Weights of a small transformer language model.
Training: a variant of Adam for these matrices, 6205 steps.
Each number is 128 + 24 x the weight over its row's rms, rounded and kept within 0 to 255. Layers, rows and columns count from 0. Numbers have three digits each. The size before them is the row's rms in percent of the matrix's.

# layer 2 MLP gate, 704x256, rms 0.0618, rows 467-503, columns 128-255
117:166117102126120127108110118138141126150121180147068109108164080183159127107164105139139146128146123133165112145131138159108107122165105159122121137133147160158095110129142110134157069174117153123133154140142088160158101153116160115105145136138155132154110121130124149123117107153126148145133198098106149130147135143079136156107139116147116152123124118128141149103162112139127135117154
112:114111151116146141116124085103088109139084074163087112155181109154149125104130099120105120152141102110130136129173135168121140126156136134135116116143138133118131121116111155137117112099115092134061161138087121127126126138118133127139154121071144099128102132108132144107141083140098133125132159159150155144105123132107163099069076142083092126128145175115084198174118113109124153147089
081:104142137116137125136135146161162139154102082110120191144122191123070122154108132177180134105121108133161145124140140090156146158144121084138133138137112112129196179132131101111088067109085117139128108107185099089126111118138112122112115096176099116111112156157106097116131159159129153133123108123165083144118146087133095116150070127117107135122122138131112144146070172175140126145088
075:119142139151173135115160084106162162095097097073165134153134120110132153126159121135116127123151109122045115114089120136106141143123144088124127111152121133126129130085129148102089157085107162114142130131122126148172085117146145163098113128104113105167108174101132114103119084095101118113152136147128172173147135162122129147105133145144135146161149158136141079107143113086095129145135
075:139105139133155128094057103136139104136120162141111158103142131138154138143120120148103141089089156103120151094096201118122131120135115147152095121151150142153144125156138142098141078114127135084099083140140121107113168154177086152153120139138109086139164117137135119140106102129134140106112077110096149147096116203140135137102144132150119129117113102140128177117078147126158104123144
072:119127106147114149118123101139121126124135135131131131090120139113124116107129116181093108138158127175148114170162135133123129140120109139142139113123108142103131110119161097164145125131122174127085139111118149112123128082123104105145126119139161098106055098173120138125177133122115094115120138155150180080175139111132147110091132104144151094132122130084117150166120168110114131117092
085:124113150078161135139099127122063171093152137107168100145150137098102146102139146146149126111119154107095155099106136141095162130144151141129153143099123122115174109117101139084129113100130154164104122169104099135087133143093122128120129129119142126133106143099132136146167124109108121127124138141158162112126148102095118140133180132162104126110177120148127112111082059143149144121110
113:126113175098143140106188135148136135157115116143125178151130140103089128147131141079130144200105138092145092111139157141170155115110104157141091103144128166111109145137115171128130165132098149111149137154169149143113147121140106138139139138133085086151132117125167123172110141130135128149150106126139125128108103103075147135161111142097109111109157126110164099155102088163175125128065
099:121109126110106138168172108129102132154079089106109137173107140161125100137109073186159139149109112117174129168163133117123170082116115125137138110093162132145167117140109164109148123136116121141108153126105175097126124132116143163133173100121123137137112058091106133153117078159149112129140138116113114116101138104120148151146126150136099146144138135153156082192134097089139110125151
109:092126146144110147185081126129107156140118130118138123150115195141119155111122130121141113110130121127139172139129145135124150110126163118122128121123148123137145115131096138117088128120118143118082164181062142108136133060147090162113110169082124125143145116095134110149120117120115082116075128129140159167128105149089141180049129169140142121114160120151134141110139092106082135184105
103:088152155119115152166111126174116084141138111085118142103108121134082155149139104105127107129168154137093146147109165153090163179150137057135097150111137103191156139149121112098120101128148096121140113150139102103144158134142115110106124122111150132146117165126145093140082097097130140138129160099109137162117167144117155115077143071110116151098147129157153123106123142087124137138106
103:108135127111170119111156127142105089129118133090144160115137088117138135087128107121088123166128136090107153116126114136108144139114119105144132142083140122155139137116126156135138109160177113120101157138123100171040135167153117122106103081100130175102139099129106133110106118127130108114115129166070079081132126145154098147133162099101077092114119163093103154123111172117116085100123
086:096125112154137073121145111118122083142138113078130146132125124106130131112093123093126143168149148134129105132141122181104088131114099105103126128081106145092082116092105091120129173104134151126135110107117129106133128115102191128125126141128178150162124141118121159149153115080124165140143124172148114111151152126143139103121151162104174090113152151100122124125129151177144164143099
108:135135134101153105145127135139132164119115122135133193132090183104068126136136098105075108117161124103103151123117100116153133142103168110102172137137094107139108107166112156113086109115158117125103153164131141118120152096154123132126124133164142162099116141154144118135143147123133101155165123133148125118119122142130140129167097134063127145122125081094097108124125115142101154152064
121:118134147138144105178132155133126149091101146117141109132078152114145118146133174117133126128104099128149157115126195118109137123128129119095125138160107084158119124180144113150181146140110104139133145125180119130135126146096113119134104118160137164133151101166159102154155162086128101133151078089117116098134114109113093118164165102106123119171145117102143133125099068122112075130146
076:128184116132158170155138151175129103146138122117105148099139091150158153146144099129137099117145123127155129117110167119089127148096115091057109184131140135142119121136153165098139158086093144111169108109177119146139132158111138132131133097172109136123100146117121151141141155139134139110158105122128139106157131129121130155138139086148109152139124138147136126136167151146183134110170
083:111076148100095094101107111047107136156124135137124128159153120130190136103128112153129151141157128118136097099133160130145136139083128136150123134166069127112139124097116122147092150136122133142103107121108103126131109131089131152150169121098116115128150140099138134131088085148112084137117117125114166095174123109103120105118130119138152080096162111120121166127132105167113135189136
063:125159122151132087130089143159102143107151124116174138103137150126140178143098140130134114095166168064145160133150139129134111144077150158093090126133123131136121108123123117104079140127106096102082107089121108109148120119086115139082168112161101120120174095196111154133133163073110126121128148140081090107145143137121179094118156176117129119128108129098120108136101137090140128128112
089:118144121150115142127152162129165107082162135119169144186108097124139125082140085117132124130156129086108132069133124069112148086113105156069139134134149131114114171132126140141140128085108104154087143130176152128118143084100116130112118153146116137140140150128118121148132149118118140070118156105161109081123121160114151173157122082168103120103122117114155123168146109120115121076132
127:110119108188119085179133120126141127145175104108135170129167163152098149161135167090149123098120133130130135112115124086096108110097150112133094148094154115123121108121130109102156119099179131147121113128139157092140154083104097136116106144174092161128130137134080135120136138122168125074135125121168113126117151116121120171175136132155114076108129153109198075102130119120091097127138
079:123150115120141133127097101165109091132106181141135130056138141152123147108148109164187121149141166108129145147160112132110155126143115144153126124147152169122135101156108163137121091158122146104087148122070111107139153106153148142165135141126117105092077141104124107111148098150145128125156122136150152140158105126139129090158172102141137089142125115165133163145157111137099142085128
060:128079107149161103139103154112144146135117102136113132135142135112112143125127151106104124156119129114136120136173143130119182151079134105122096076117115128119122164107122122115136147133148105106105139131075146115081143115131140106124129177119125139124132119158148116141117109115144117155145151137104163095134105125123124082123105094101154095105134143129120127137137158094140156150156
078:151162136156122116154129161153111136107150095128137122144105120115143106160163085160114132181113115158120129116135114101136126099134100136129159159154125129127082182177148130107151119166138145122148143122127147165161125149144118140115123136128148172151150119163160155099091107119172127157114141140121161104114116140120108148143167127105048183125131083165140122114121168112113162087157
105:129116117136125133161096135082106168076135122120168115108095127102145166146145127105168136089187109166085188140127102110116169148147161116099133135127111123112162104119147148103154092125159126143056162158087126161123116136117115095133148084113118140116147120093125110151147090110137166084124100141131163089160122122133152119103176088158132116132168117133113112101149069116136138111130
121:144107108101147120155135166154147132145116120122158133092127122113110095119161137124141111143155132091123112156137080111113137094118121121110117097172083158160097168148120104087149105096135091114104147149123100130144171182131080086165117128115155122146143182102164101121147083066122118113150142126140124119145116071108105156134152111124083160167147151151131103129133112115163149137110
134:158126089104108161091143116153159150181098125167110143179171111189139156089151130116114115111148149137129112160120149079190104130143128138127133145049161175103103147117104110147116113142118112150142090112087113090134155103124169108129124114093124151094112119111054162103138125140154145141094158120186112124123183095118141139124105115118149137122106101104159147130128178147126137138154
104:153135172153109126123125140115174132088097090108111091096158164126146164091154146158128068116117097157100190109152160135081132132136140072114124147162123102156138093145169125101122146135172142130121105126159092114115121148178106146102100164136124105103094140135151131115129132171152154103136120096154110137119125130143137097095104064128096102148114137149110085122083116115116118170084
102:099102129120098149195163123127143160154167139144100110083121120136107113131170131073144156107117115142140165154137120107121081120108132157149120123129171123231171129153138144110102138182090145132089126177110138105112134147153128132103146113144139141169153123136141141143143106101144110175103120136140109130131138123139129144127116078144093131105117123177120116154090122130124108120132
102:150163044109158141156104154144118158116140174144147105115148137158150157160083117127135141123165119125131148167106114125136124154097116099132142122123113146105108120130133165137130122094165136131104116079122120102126132136138127121169116109111133129083124183119143112126127155134130091107143140113096112126099103148192163119162135129062147136127101191101120084140120161109131115123139
141:124144172089132148096123096117123183154128128118135120167160119130106178121131115140131142125129146124105150153134145142130141134100102103110135135124113142097128134130182153144145156154156124124134130142129160165095091143165137128162098165064116176094128108115114131093114132123109107112132136104106135084116120131163127071111137113079084159118144169161135145161138137121105086093071
081:150159057125158118132085126116144120121112140122066146100134103124145141156116116108120116120125108157144130140109124128110130104090123092152109115133129134087157146132153128163109122129148104107163122106120108144154099111100102092137111018127071136154149141160133128095107135135147096092183092116131127124071132096152171112124085142140166101141142142117116154128120186105127122145148
131:152126134118141139153145167151149164083129107126177129149084150087099111117095093110162140134152118132129125120107101087123181085127171161129117105120081124138104134160139118105123146146138091157103175147138097165151118151101145095165130098171136155136139132118158108177138106110081125109128129132153112103114108096119118142124155122136095121097161101138115124111133104105142141095144
103:133103103158130126137127133111138084101092111119132126177118126149120170136111143164156103148100134170151147133144109162128110171136113145145186140109140132126165149119092104162086141124158161120112143099175120142079098092166168134110108109099168108129094098132120157128151139137156058090133165165093081129123132111118105112140092129087155135153076153116114107168159140090131099134129
072:147122128145141173131124123097124163115165099122123128100152135146142130130147105130108108114123083094126141102072201087115137072143122160127104127145148125119121094169156136130143151122108174105141150128150082143113150172127081121126096139127027114117152108108107130147137129133118115091153091124131164114139096158138163125139169131124098121106125130131140099094126093117133125151149
068:115137082139137124187103131098119156122148111127133120178110148114128117078144160131120150151136135119130106158140152127151133176180131117134101102116140120140131155143144105153158199156119102149118124140137121116097133106108116130158074139136168159114115129135142104104102109099111088116096137127089131117118126137152172094157094150141148109117104158138095119119077146100121086106132
116:110133154110206127138141135146118163125131104136166137135095099115110138137125150112141129173138133147145139100133089111121147133126155111139112113145154140125100111105131127073146101133129111108108135112134125128137127105119076096119099103107115153131132170148185156182121134133091103137112129121118107129125119112155131128104181102107113167158168116151129171167143113110091133091127
135:146141147135118117108119085153113129108136132118118102113154122129168128095131114140115168154156104136083138113134142152127148157119108168128127137158139082111062112142128188122076131122138123142139097113135137124091112126132119128103158164110127104118132108120113146124116122132079112063094133141097122111142131137102125142123130120109051179068146129144108140129131143118143148132109
# layer 2 MLP up, 704x256, rms 0.0609, rows 467-502, columns 128-255
129:105124104080124114166154181120113096102160107114149118165109135128126097144146135090129118135127145151093127095166118119137126125111152119149120135133143106130151159135119110122033140107145096133086135127070138117146143122144128159141125103121109098123102109101122130121127117131148146119068124131168141163142139137162100169121133159118163112139149124132128123108132121121095119138067
117:131115125144140124083123093123150103140128160115112094096084131118183131158159123120111152105180135130098103150134101131134115177123139131112152142136093074154141080097146116114166118130101148155118126114142133124126109115089134126173093169130123086110125118132140143129149138123122138114165149144106130141125091116105145155110155108128119140166147166103094105160143145154164108150119
084:136139096119148147119152139134149153128124120084144164154121119160112148130102105156168127147176160145153138145156136122158104145123121116132125131120113151108100129059126097132107086053114155138107145074174103082120121074122124125113133114116080107103087145147079134134159121149125161122139125125139101108170123121176126103139098128140147141129136156135137130145111152165169152139068
076:125132148122147142138126146133055114169133167115114112111133126120082127176084170095151121149104148136139124142152159169162153092101114118137115131118147144129137172136110105149155156102114111175143129159165168109106135110120134107140167138146162165081126185146132164123129096123122117188113067153127078113132178113115137131148129163154106145128128104144137138140135114143123123156093
072:110125098139113152120083114095152142126086202147125139116099145134148136128121132042129165121140097122156126107104126179149162117124126145120146117184123155112187139100122122150092156114140113107147141151135155107157109119167077095154114161123151084168099152103132085097128123129141134122130125092102106154115167128149123110061107127154149109133137139159166104141162133135095168127133
067:137179081113155114129134139145177154104135147140150102120121093148110128138127086112087071141159103104122119154120105138107108094176117152094155121125147166134115141150136105185148113114118137135107117134128130137137144140106111135155100146179136118104081151150132130116129143103145148124161124178150123149144136118125125079100157101164143108155129132111148120090089101101135115088145
089:121093074134148138086102116158091150115115129101120171114122128122115132140136124110132065092098109146088108122077192162098175120111142102132123110151138130133142087143128126083082111131110145096106156110112107124120105127150139145108086167134137112124152087151132127076127133125147155109111134114097075171099117144119156123143113134142126104125118143116110114107112165084134119140151
116:090098152092122134113133149111163146135139142120145165117136118135138126096126157157195123121090167153143110158121114126125157141123109117111060102173124141145121125120155151169068153136066133127139108129130132140132109121096119092160133123119129161072110156134128132101062117111130132112141156166153094138133094105155105118162170155164146124157120136127106096134109095101186087103145
096:087158098156154129135152155134106119212110106080113157133149155120101134191136098111144112122108123149078159128130109157137139146140150083115144119089121131076151167101112117130123147109157130111153163077151135135108144153147107138105108168104106106111076118124111126090170142142166139133130133111129117116120139120143122126132121106088147103147136141139160115155104126148153108164130
103:145148132170136162129140097115177116099126151156114143115150097161153116144126123161095134162119133141143117118137120130098150171146134116156152190108127170150100156115156086127145090147132149141134117139175130191124110125128149164158146127140149093146136112133111129151152089130171136160168098139099166119162133149106094145150126103096128143140093122116100125109112118162126097127184
106:140109139144155131162100103145159088088170094154086138155120112143121164139196152166099154134140150126103094170105132164133102151164110096126106128071091124153090123102162120126117144109146191138135137121181104149144138130125153120152118136117155140093129115145144147154109095119157126160131128121092166142104123149141160178132147101135128126095134129148136128062143192095144107136163
099:067101138097126090135149106165120111123084087126146151132124093124113093125138166129096140082140133090100124116121096134126162106105107136171126128100110120165153155076114108095148120165133126143086140159157123150132149155139122141111098136109101175130160095149120141112122100133136114176128169156093138106138102115126107180132121120138142097134119106107105101104129106098101129128147
090:123137139120125128130143174164149136131151104126148134160139099125094148164150157125119179135141072158093126115149156118146174125114156107178133112121124140142128162112097110071110122122141119111163111144116086138124146117162109121110104121088126110063154117102133145100096123106133152137104122108125138139109114134146065175112096131132164140148116102114110138133141131123157123165153
104:110162098159116134115094066141111095152134133136159093100180122104121160118105131112168143158118143139158142132148152186074124155144076128127126117103112139135122139111066164129125170132163139125126146137131143170119120147121143160102176160094119101152140124095142123151106170140128151098143140154095165126157110114121134114116154138116117155124145157133115168149191120136113172096155
119:095114088099148153137132124146126151103128161093178128121097134116147072100153126137193137163073159093088148126149146174131107131122169120131091123131148129123115123157150115155170152152138140134140133094144159140104163116120099138131125122151122118137142124139136128149158169115160135144156106121127145144128100121105119111117163112154096130155172100124141107146148075112139083117140
080:067154140129136151143142142099130106110109136150119144120127145119119160136168140150150080123123092130077105154097186154119145121123108117171106122111111145138096142128108127130058147070119081116121126138070135133094124143153099134114082148061128106171140150139120108119127140163129149109129115111140150138108162117109106179177093135177151128138165158173124125134114133172125153132096
086:113126124118192100103150096082092115145132163152141117148149102116122162136110092076078160104146103107067131133131118160100145108182134071127078102137128148104130089119133149185177175160137112112117121127111146128093099144136106117160154123096106092128122126125119084135136112138136098122132158178135108133082120108136175125099123123171148128131122156122128107123194133100148125130128
065:110158132146076094132091132133121149143120155126131124095148105146143140098119075092127119148106151150111116118139144100132086132120159146104096080137145118122133088163151131105136157129096095136133133141137127145110124148116089132138122109136094126126161168108135134117153110108113178153134107144151154135126134132128129080078120118175140115136122113150115124129112128111118102120103
089:142119111178143130102147124121147127126134108101135127165161109145090135135114136074148150147144084127106110118123120134141108110131107087123139147129128156137070082121097134108128178114108136145097148134141131129117160113127140164125126130104163135148133105136107155125162125148114135136104138133133131120126074119131105162197113134129132121115140151094139143153159091115108089145137
127:148146178088135164094108170143126122123100148153124108139086108117156098119155088131096148153139116154122113138115127160156151179166124149115167089140125127141137119139132147148116141141086109103141127137132108144113118165150144124154142121112139092119129120104157111116121099125092138167128125124075141124131100125138124109089123117103157168138113102158041144158141129129172144139114
076:149111159116142116118169169189096120156098113114108150140106138132099109154124176152130155110126088092191119138122153130181160143139155153120142121155136140123100167104113139141117140126138115148145100107146152151094136106170142119122165120146137125140150160096130136105112126153158141159102115103153110118174140124104088139148109110079103108113137103099155147151140132139110116142132
063:110179107125122180098107142135115122158151132118157136128132071150131125120135117058103128129180094150135125150156135128110161135118131073108135140124134125109090127154149127156132163148128158128153141125182109125084126105093118092154117166119167109110137127159122141123115148122123142132111122135133140140106093169128128113148153060140126110147126141125119159125104128148129134150122
082:126065137094125148132138101114097106142135176149158162140138105101113122091098105139135134158139136123121095159105119153120163124065112102105156109104134128109166116109118150172125142112143148157089117124104113115146158080102081086156119122113163103105150149125143115129115152126112124125120089139122144135131088116074165056120104176156110139137155161150127138148116083151127131110091
106:117121136054132119123130123139108122141164161111120140114079156144105092144125128135132125160118130127090168120165154127137133132113132161136132104108140145086120109124151108173179114149110126152142150120106116092167154132136162135122121087134121158115124154123149138116124142132119116141150105144214109137077133101145114137153112121144139130118107118164137151141126122107086098118138
118:140101122123143124151103136125164105135123100110112138105155152153201138123119107138077123113141124120123120133138141142077141157100106146131125130153073089127138119148108130116117098137121131111104108146094108154168151128138123118143109148121139052142126134106129121097133115120118117111120142127083145106134163159098118160154106114129135116119139145126108131134121145158132115181116
134:152098128133133135142089159120093118137148148123112098152134131129140092108141108164147134129124143137121124123128155155081119100140080142117120158162154091151136158140123147079120147148106120124140153151142122171118145119151078143104127142176169120171174108114131135161123126108102144138152153163090149117125116183112130136128089118109131114127118193148115104153142132184149089156145
109:096091121092151143092108087124091129175152137176090158176145078143123130164098084153141137118152163165166119146160120101106140161130124149164149155115146135117140179086137145158135088124098118138143117088142136152146122109104150104176132125126112134124129131124102166123124197116113113116108070141083157167138148116144137126139118123100162147150132105142117157165127128145139130114160
093:107132134123169107119109187090133142150104088100133143148131118114122117150110127142121096093116128163148147083117155098095118131098117115110098135131120112097175143144091171102127142118132142122143124101099110120095097062104132121078118125113112173113141121117118139130121140145112139099120134161142164116139143204128095111129099190139096106137168156119136140158112106151112133126088
104:148113119123114104127102121106157126143083148110122161129135137163126137117132138070109152168138128123174123149156081158154114168123099153153156121125160118125085171151130114130178136128150147135137117132088140137128153096124104148181101115172122137119114118131138144133110106094158080128137116092124121122155129128120151094150107109132166139095112149085074138125115140128153093113110
144:108115145082155139135107116140115122115105127083144120134127149111111093122117129115115137158159093101135114134122123090146179118135112133114101111140133166135125124127130202115132115170121089143150141135154119140110170103086089091127140131186151101147157159115168143148130125115091115152135095147140130131116134091142146142169130137128141160125158119099148143127104131193100138116114
084:105173108153141126137117131133116100140157090123142116156158165138125098110176112144135166132123131131134099117128105110102116162146103095131074141117119103100131089152108139104145113116155130125121140127185122109108138158149132124133109138090114145160161102124126124163127119098100129129121158118120129119132114137150173136180131175073108144124097145118095157128165130196130133146106
132:100138127132131146130170140148149131126120118148131109133123123113168172144147170117143165127105133131150096122119114127091125124107130149119134121145129124147101114139070091083154122165116128146132134150153144132108123142110110158149121149141089134103122148170113115127141115115141131135138145135092097121103079132158138140112155114173171135122134131156140132133145137119152121073152
106:132115121128156166158131142108143148125112156118141158115123159127132131133139134144172128179090163130085158136166102136116118162154134174119149142125118122139144126133115144130130117171139154139134152170138145157109119110151136115107115106128112102149150078145130135148142093116154100104137129150154088107121130103143048118093132090121082148162113103158114106133125149125195087149179
074:120112092145154174148129128135102114123116142114071152169112143081140116092120161141117128138168154104085103158115051157122129164166121108126132097122110140155146081118119135138103105076157124146107165147177104126107119152126166135131138133130139135157072124142141157168098093115126113140125134102132078128160164161117113138123093134095099083127130140119131126104118095099118101174126
070:128076147145114125146128115179071143139131129142094169109132136123111114089125154143079120106114150164087114102067136134124104101102117160152114117110169120134146059145097131109089103179120114151087118154133126119144154117140154156147164140142099136147165123142136143140176157107139157115152127124114148123132133152096117161152166137171088166122131135118134151119136165115141141090112
113:145098143125145073113128157107126118057150124127170130147086139124174112116120141129081134106125116121134109111092133152158128149095136176136157140176146088068114128117144089150084129144176076126132126146151151089152133102113120144106061098184118114097129126149153152132110193117124145192148097108139157104135112127113125134158143116097164122128099067135086145140132100150102111129110
# layer 2 MLP down (transposed), 704x256, rms 0.058, rows 467-502, columns 128-255
123:136127149157167144111107088121132130174069150125114119092159119147130150133102110152133114135124097117159149160116130138127145117151135133121162120113106147131131139146133109135187114129129158098124148117134118148116132125124114109091163179139148171100120120141148071119101120136095110122165131134092122104131121128097142081152130127117083147114118117131117142123111141144148125133158
120:125129133095073109148123160078110129128140134137135175116169132166093101126102098132104141112128121140169156099144131094129129135122121115181135159131145169116122116164163125122122121079116132110114137113135134115077141147114114193065127131085147165124142106084123097108131105147094125140110105113122143153144158140138134148118120149093142103169112103137103156111126129151123158139149
077:183104130144147150093145111096144115089122182147134102137114105125191142091131137094138128169168120137101106168075118154169094122096152162152111144129098123105093117066145126135105098116162165137144156128129168128140153123146117137185152108089120141130090153115125171162119115105158152151137130117147133126103125146183106133107149123133114122155141151126121102158128120148127107170111
073:147142140100185155157144163121117135123139124107136132150150107112111150146130164134156066125145114116143170142118148143165130134097104095126110153117119137088159110139122112148139127091094119129146104115114130134165114122147161124089132097118132159098087183121118121105097117123116098168090104110128132121128121102123132137157112172132108119121136138142140119114160081120108142181114
071:096118160113149103106117128138134169120130098128164085160158112153140107147131127133150095170127140158126100147135115129148080089132117132134150158097153142141135097131139132141123125180128139173114156126165101118154143085132169146148146085160127127124136093136111136129106157135107116111138130136189138112133093142147127148108173125102113141098185127118089162133114163122135140134117
068:087109133124140139139121104159129145128140108189141092092093125178135115162141090116103110167113062121140096120153122142128121109149127122126143149148123146135123152150118124121157107103178140116111144111133092109097098142126172115137142133145126152130113135099159197094156122119121090121116139095171118142150082132121144111160102173130135101127162129096113107085148112123117155116107
085:130087079177132149080133134088119150132140145123140142112093079156126110139148112130159117144124116115105139132113100196112148150130143141127109119198126143143122122126148113073109144141137128115073160115133109106125126144152128131160080151142135113122093103117138137060146089120181141114150148100088107159123142117121137156141089159110125148108086131122079103099150166124138115127160
117:119142143118133144132119175122187128127137154130127130126132075104132156090142162142167128110104164133119132136117141122093159128106118141131069108131119114141127159099160177156103103127095090088152117105193132141133098140134146078122088117114120176095118126123095150089132159105123157127126164151154106105116107123147075124166141096140107117154181128131106117145139129122161139093164
103:112161117135106096107139110172116121109093102112142119149121114096123120132145109113106163166130073100093158112105128106109158089084113119146138125145079148129116086128097129107109148110147104125107137127114158155142134108140148184127142131175157150122149129109113070117110139126095149106105149135166111113132146111088141141150109128113120167119135130095157143129162147130168143133150
109:096139115159115134064139106123146091115129154135137151129134098165144135155118103141069172130115151119090111125138110141121148120188098109110147167117103151139113160135179093136140128128153110125131114114154141195086125135135157097124133126113154151134142100134113045131139079129190139161155110113155172114142143153131097112142135123128102136146104129135117121146103149135129122133149
107:158121143127133143114104075136145105089143118153087166184116080141129141120145130132092168136111158115100070153147131142130119140147132138154143136138067121142111155122149113124135144095121146144132128120157133157142154135085120110195120126108151126067140125112156114124067140137185126146138119120132158130127126152122122162127152121127115135098137121154122173059159152131119140143141
094:085135141121129131142136111094150131169126097166162145133165149087145128077150158124141152101116149125099118094149126149132136126119153153153121131143129119155130129110098107093110163072109160111127137134097153109179165140132112128144164133122136126132143123118103105117133066155148113177146116091126116148105161133137152159146128140130161140136082080153158138119122149131087120115135
086:125130133125142159123118082121114102132178138079146170144106157066142124110090092116129171133143124144153143152110160119143106123114144108134181119080147147123116138129120109160120150152151173143154126120055108081151082100160181123120099134107110118127101102107146193164135166108132143121140134167146125151135119128118133151077072127144136148148126159137114117137126137100122114145126
107:122169124108145116119109087109083123157126133142173104108143141101106146135109111115175120119114135102128180110147138193084123159140085125124140136112135135146114100109084167150109131142201189124116146146125135172111142125105143121139121121132101150130145115112157159117095182093135134079133114123169145101170151103117159122109149119114112104119134147118099162130142140128092148089137
110:151091090126134126089127132112132147125130158126117116119086127110145090108146128133164132135108107095119146112126140164090132146121149147081115136135132095142111136128132116140153148124124117143118155100155148111118148113096113165172150095171152111152137145136139202151137154132153137099176128083105116164086100142136123129130172108148104157150114099094177147176130051123135095106141
074:113129137107144181153114146169136101147112128109130130127144114117130135136129192131148149113103116156158142096146105122133160138133099136133115169131129145165112112104104149138122123112133128102127152119119110130126107153113139111125129093124134159123159117146117115181090117128106159151121114142134137122161142104134183138103097114132144187151093103157091143109064090115130148119139
084:167153149161094093158158160136130117136128119119156114075108124116131133152094148145121170118132111135159104125110155115154134151161154140108138143127131104146125127127150124142099088101154127121162150113154140120143135101165131127100129147162146146117135115119105158145155167143140150100146122164142136189098133138146108103120152139128074127199079124140134134134133152125107101180141
059:118081117108128143120138141122120159109143091125184157123135111079122137144080137111092123139121143117142144135130158112128116111113113119121101137142129157150080137122116154112123148144113105135134130110116164164138099152133132156147112115134115136115168111133141096179132142138093101151158141123115122104101158075143104136082147138150127089127106132130139117128107149154100130185118
087:152105127163102102090150126065113147169091123124166171125153103128066176174083133127104108133160182116130052139117116175161105130184132112126116192159123106130142161115106085134139110160140133085135125133105117155132116160101121123121139105104110124146131121130159088125158136153133131162182101100103120120141118129127109140120123115122171142165098149150113162103109084168147124157143
122:103132137142228176099129154137131131114113119165129116084108123141157146113162139129145093135142115134132113127113119131104170143108132150035139099138129130115141154121126150118144113131096153128138111121164151147122092117123110024151117124135153124098120132152168089129136123110148096124111152150114119134117094137135147097111135123111115114129126142117108134119134139155103132145103
076:115164109144106131126147141158168131111123144112151121133138093130142138118109118135101139145139141146075150124162128152115154117107145163129122111141101148171121123130169123130101127126133137119107153125142139157125140145147139105128089146134093122091136088105122126135103112127127100113120157163112123116137103101177155113152107120151099093134128182143137133088120099178139110105175
056:074147130104110193128153109109166118134087108148157129165145142119134080125138167135101111153133128102132133150130154110156103119119086133142147116163096156102119113127108130138136122138128143128158155139146099149137158116114163139108104134110143129149112202098091186130160124105097104098145099145086126171133162113143143123113095107114087129136163144127135153118104072145138093124109
078:117145123125141092152101150167097152142077121139165123189136139099124112123153098149105156157127129148111124165131112083146144139129149109121155179162150153101100115132156121112156119132153148113114106113122143133154137110125139131122129116145133122123141142105127106141117126104139121166116119117143140147131117152093136083137134124117110153121150133147161154121133156151128156109122
106:153141110067131092144139106160111136122169156114126107153087184097121095147172123092104131144089143138123163125143136138109130125129158145111102102090138158099159120116131114147152132163128150149133125103115123070146139142118131135133107092112153114109134135104164211124141105135121110118141114143192137148118142120123130098153110116136128129103128115138160109136119129121110104116145
120:106099111113102145110064133086118110128147087136111095157129134132222169099101122081111134101123138120154123128083152145103129155133191119152130125143120100094119110126148159127147124156127119120126108164095139121117156134126112132182144137107132068143141146095116167134128136125123150133137138117115172114132135142100176164124123121144125110122104147108080135094119130137118115152106
122:134177110139118118105144101114173161126132115122131141126127126108135168147127124127106109120140098147151150118148121070151139134103133146130133131105122181105138115111115115169118110142138129159133101092123131098117103133121133079140131126093135157080096131117119109107134118150160111125104107107138107127149148112147137137129136155171088141110131068123143130087123150103110151093139
101:082128063118105123115069130118153143137141156150161157156130131094104114200117111138143158131134111125152121150114107090150142142089100102120142129126127135156123121095126116140129155124089150106150116078088147123127146107107169140150128105132105152122115121098132042105140125107126148140117121148112164132155146120108127151134105130085134132110097123168126140132166171116116112101163
096:124109133138133140145130158125106150182140096105106128162128161113111085115150101125130148124124100142145145153128106091084129151092141148156098141127093129162154103141122180124096139128109142123112147137098109114110136108107126137094134137153131137167168133160119193157132087132135129147088133176113090123152135149140122144171090148147099097139152132135062147144135155149110124137096
104:121103199139138134123128102108133079139110114119135114125107125119088108088118146141142096140095120132109122127138129125133147126150156123101120111155138115144129130135132133108106129138087122116129144146107140143131121110132124115101185166152117129156146100109114255122122117131104161150149138131153105145155150100073139141117123143168093124112139052157100155119154132115139141115110
150:126128145077123152098119118150126180159130141107140121156169095104068164160122121109112151146120130111129127142144120136149158133127116142149092143125126161091130113121191163143145163168153131115132151183122141148151111169126107083146097169098120158082118129144126136113108118108101101110152146097132123071141151112172107079128163109124092137109147170146147121153116110138093122077118
078:120128153109141151129096110137104106113130139111148136132152113167120131134163167130110126151099159145146138123130112142149132147143146157078136136131126173165117144151117109100128088147097134084149170142093156120149143125125130115136155162122132149124131130134097070139107102124114126167106165131121110165174135128092086130108146136168073116172087094105154117138106134112104121145094
141:120139145117116120092139113109133146131132140131120128144128123121175167118132181148130135124109147143108110135111152138094131144128112151103146102142146129173108113150080061077171113126122153126119145138121145092114105132121125161148140143151083146093150105137116121107125124117126122147127139100124120149091092140171128151112166123167168130123139131158122168104158159129144109113145
107:155146113135139109100148158098151103117101127109148115177144104139103159106083125123133112142150128153108104144120088171127077153112121115089118131130127136140159119117119101144091135093137148128113117074112132144118108126156114144131102145099121119135090092123125032154161141128137115132154159154081141115121156148114172159151145125077180115130080175136122129150157131133132130115105
066:091116152128159132138109105160148136140134137143130102171095116130174134108156142146126134133127126122161127162084109128142154097178095116138132125110127126121139131155150162129102088157106100133109126136135143137153133154147134145088129083132106103139172115129136128131152096169134167131120136113114119089110115099086107097135116123072147110100097109096087109109172150091134123137172
063:164128119125114112120178153122133113138140149075147137137147137131130149117123153101133120094137112110132104114133109145130099111136144143143109122089156149150153119105127114156157140111138159120132128139101116134125118162131071109119076157120145118072121098160108000084109108139172122094114104150110180102124110109110135139149126171083156107145120135164114086144106161155121095134155
117:162114141120102116120134122133114126075145116139120128158125166114196109111155155140091160079101092140132125142098149147159132119113141156151132139158129075074108137127138125152102121144167080124149107168119140054128141118115136154145123136167172094123127137088137133109137161151113148170130100133140148135115117127094111138124131128095159141122079066129117153140147117112138107154116